Weights of a small GPT-style language model, trained from scratch on English Wikipedia: 12.2M parameters, 3170 steps.
Each number is 500 + 40 x the weight over its row's rms, rounded and kept within 0 to 999. Layers, rows and columns count from 0. Numbers have three digits each. The size before them is the row's rms in percent of the matrix's.

# down: layer 2 MLP down (transposed), 704x256, rms 0.0719, rows 404-410, columns 128-255
# gate: layer 2 MLP gate, 704x256, rms 0.0859, rows 405-411, columns 128-255
# up: layer 2 MLP up, 704x256, rms 0.085, rows 405-411, columns 128-255
down404 092:504546508435503521457514523488525496494546516467503461535488407514476494486500506444495515503508488479490444551522489464465498494444502566544551493457482495517491551486485451483492502575438448474496527442471495467413470515468401575461417552436454543472478504511497465438458551504532505477452522480498517525518593526503474471505501473481457472505470432518433455573468510505483535508578
gate405 099:498533500506498482513500491538520491543518515449503498448491521438513475589547495573440488498488500533553428442478439481463451536448557459504497484519498476492398470528469527559512389431523480502500491528505539481460487507514409483531478457454514490496462494493469477534523479448492567541505557536543504523447548535492446505557534439534470447461559487448521550478525443494539457530437
up405 096:450490506542561572563494525509506549482506520439467404445501461526496421487457427500477515419529462513492478440593549431445533513462500453520530466528536426523452543498504475485498482499518527510438470499545535499491522467520463508481464462488460520463478508553469514539489564557462499567482432599516483434489520444527517523489504491520511573472460516486549502435458499510520553492431
down405 105:472439517533588542518491483524465542487527472450518508556517522591515472519422485467497510491511440449490507529495503475497556477469470467521464522518505474505521423529381518447489547482508473474487479471444494485465500450544534528527547555494481448442576496513473543504472552488504482572533367535535471513513514420563526502504494503517451454476452486535475480441558516544457525449462
gate406 099:497491519467577504499481462499594569457444512540506440559539545492422478546463546499527437409524480505459518419570477496553478471471527513468502562491444506486467535521555512493465426532552460513483452616494413429486517477507489517530532509540559481519548481482455467460484487492543439502507563444539503502453456484470529493469549550490533459425520466469498450553463509531485504542471
up406 103:586487503475555554539561471428540526435534494490495654484461538483544509511569494479596545505509476436468490486490523481510518440479492523460532445531484486470495529498465505552513522463534488486502511473520522491499401431470540425488463541498478498522487435537524503502471551476526520477473502545511546454546596440552515466513512510521483510555544480490475616553526484413528514540558
down406 090:476443534510519497505467439490584573540506474527509504528504523525530497484425515506539506432526556567516498490476477507527453525479506446454475519460505533496495479486513511505439536461476486515405491610508435488515498477550459515540542470538483528437571464479510442449465486464537481527519535415514518536469551493515494588452502482521426462462466476532502537511463517518395570450453
gate407 089:528467504478476458540512557417560471516502558501509504521486541513427516545495512498527486523476441522458530489522486529528515525576482567531496447530523546542469535440552479432532458549501506458460503468482533552499532441476480486575430507514537484518511469528527562468493445478550521477526514485462564406511576508506524548520517519399553498495492563453467516476464477540534485509486
up407 094:561503488406486472453517543501478466439469512550498531535499517483490539500545509504548479440475497448526513526521515488499419485506555493425474526567507470503380502449510462509512467513476482478479565505515482556515491456538461501538425496583541512515527540477500444561530554515441513509559459452544490512462437467509471448529475490463543528451507488472500466496372375489535537405550
down407 097:536524442523479490480534488508486457505509628588495543559523467597476509473446473537492528474456552429442500475516535505471474548571527487463453496603511544478438505498581486472431532530529480524514471537513564572554456452498505493525463478519529478538477570464493494534519531503497500466506493499501484531509528452573476461468493501463481539446500530454424502474460513461539481395480
gate408 109:561459501506449442501553571489558497510531406448499554499462514569489523469473433512451469531491552522453520468510518469542467475567428476599528452534505463487544476528487490505501557500504471528532496424512455499478516497518490445486469533470511495440532342477500509494485501502470512467525454443509539452496453510475553525521552511491573572512492530494553422505472450528506474495456
up408 107:473514491410447522457497438506504479505528504513445443514537490538459504447506535501488530428454513502512530546519462532436607446485517497530464486432418480487508487494528449504449422502465487447514498496516496548495484501452403471572479455480446508453467563505552556502546538543547557520567466492487503471521466527514482530448533502536556525486471505551404429447503481444394511481602
down408 109:495502474512473468499528448469492529495504452460537557566516520571505538456499492505468524478466522510488513405524470452541520491544504485549541485457497495486459571496561497529506487480482433504534532430545512557484424498485441477603481512487420445466572420552490524473509484539506498521548492434467514457530508460489533450562541538493513587514523457557575488527513477493513418552466
gate409 104:475352495527482606463548502496495446533544546496494479475554404486500525523534526446529488546522510472456540533465571529524442492447444471489519466507493479559501425493472426506516497435455498486500483432517555417465518535521505532487418540475494526462495481552503456480526504548512489598423518530565459466483503585538500498497508522418472543483484561467462501535592535518521529475488
up409 101:514548540520496350479490447530515528464537472480577485486475563499440532422450526518465510485503517526473450511499464504497505447566481415571557467482548538493467512501568552426505489504465549501515482558531400558543503511496403475514532546546478477509471499480455493489473526518475520405511483470515506538561547506507449493525522421499529478505516486542502511488431493487506539581505
down409 097:537495541502481421458503496428516487482539430506509556527480537477498546468453426480521477435486511500429515523469551413448455540520474571494471510489497524466479550493484598487519513457486465471490526457537433495481529503518423458537495522472502504506546504506486490475505522480488436482497502510557541571548527493465451535489402488504376500523460470561486470514459483541519555522499
gate410 093:475450434484483501511502559469431468563581468511508518527527551432460502516410507493582513496513459452488440493466493504445496517489524448482542536539499510531456505463542489564462510523521496461526513536547565470501509504537475456503453444448522532587507485617559436484435544552550462531481512528514464484433401548445493496446457432515450518464539528503462433536489446494483559498491
up410 093:546438512586476490503460497464568498498464465449557464483471558513471485403475577439564431454474552512511554458476492489491516541501535520440544498546396449520432484476436519475498503476484555554497454536509458540472495489492408524518553495518520460511497480504498497524556592504473476477496479478484496494515521472431507497492485567537460518521467522488535449561462549488517538511518
down410 095:531490530506495444494481477551540495530438467473557469441423531482476496496552585468507421458468490460386562463528514464527465416455495450440540497504446473526564495537497545487508511566520553490521537456482547565472491487465364546542471509488493514477541454534496520503482527459430462525492579462501479489519567540547515445490475552528443540451535546451471558518501440428552481537524
gate411 097:502530477435521465497549426542478532458451524416505481524517499482535559488463415533601567518527489421557513511527483533401541471573494500513507462496560469444503418521493466521560471499499496527518416525538567548501463493455540447518544524423468509489461603475504458533474468412646480544469564478498525470478478526537485477519544474446514519465513477502475500488560490504529523548530
up411 091:472469448515571481466563508537577510524568497481474496537457481521555512492548529520456542523557524521549513485483497470523461498487541555492505465458502543494589512521460494489473538551447418529433538435502530462541520531483509534547451495539494465491498456504477500474578487513532474543536503538489450532529497448564596526507483542436469475528463501531477452541475562569486483508471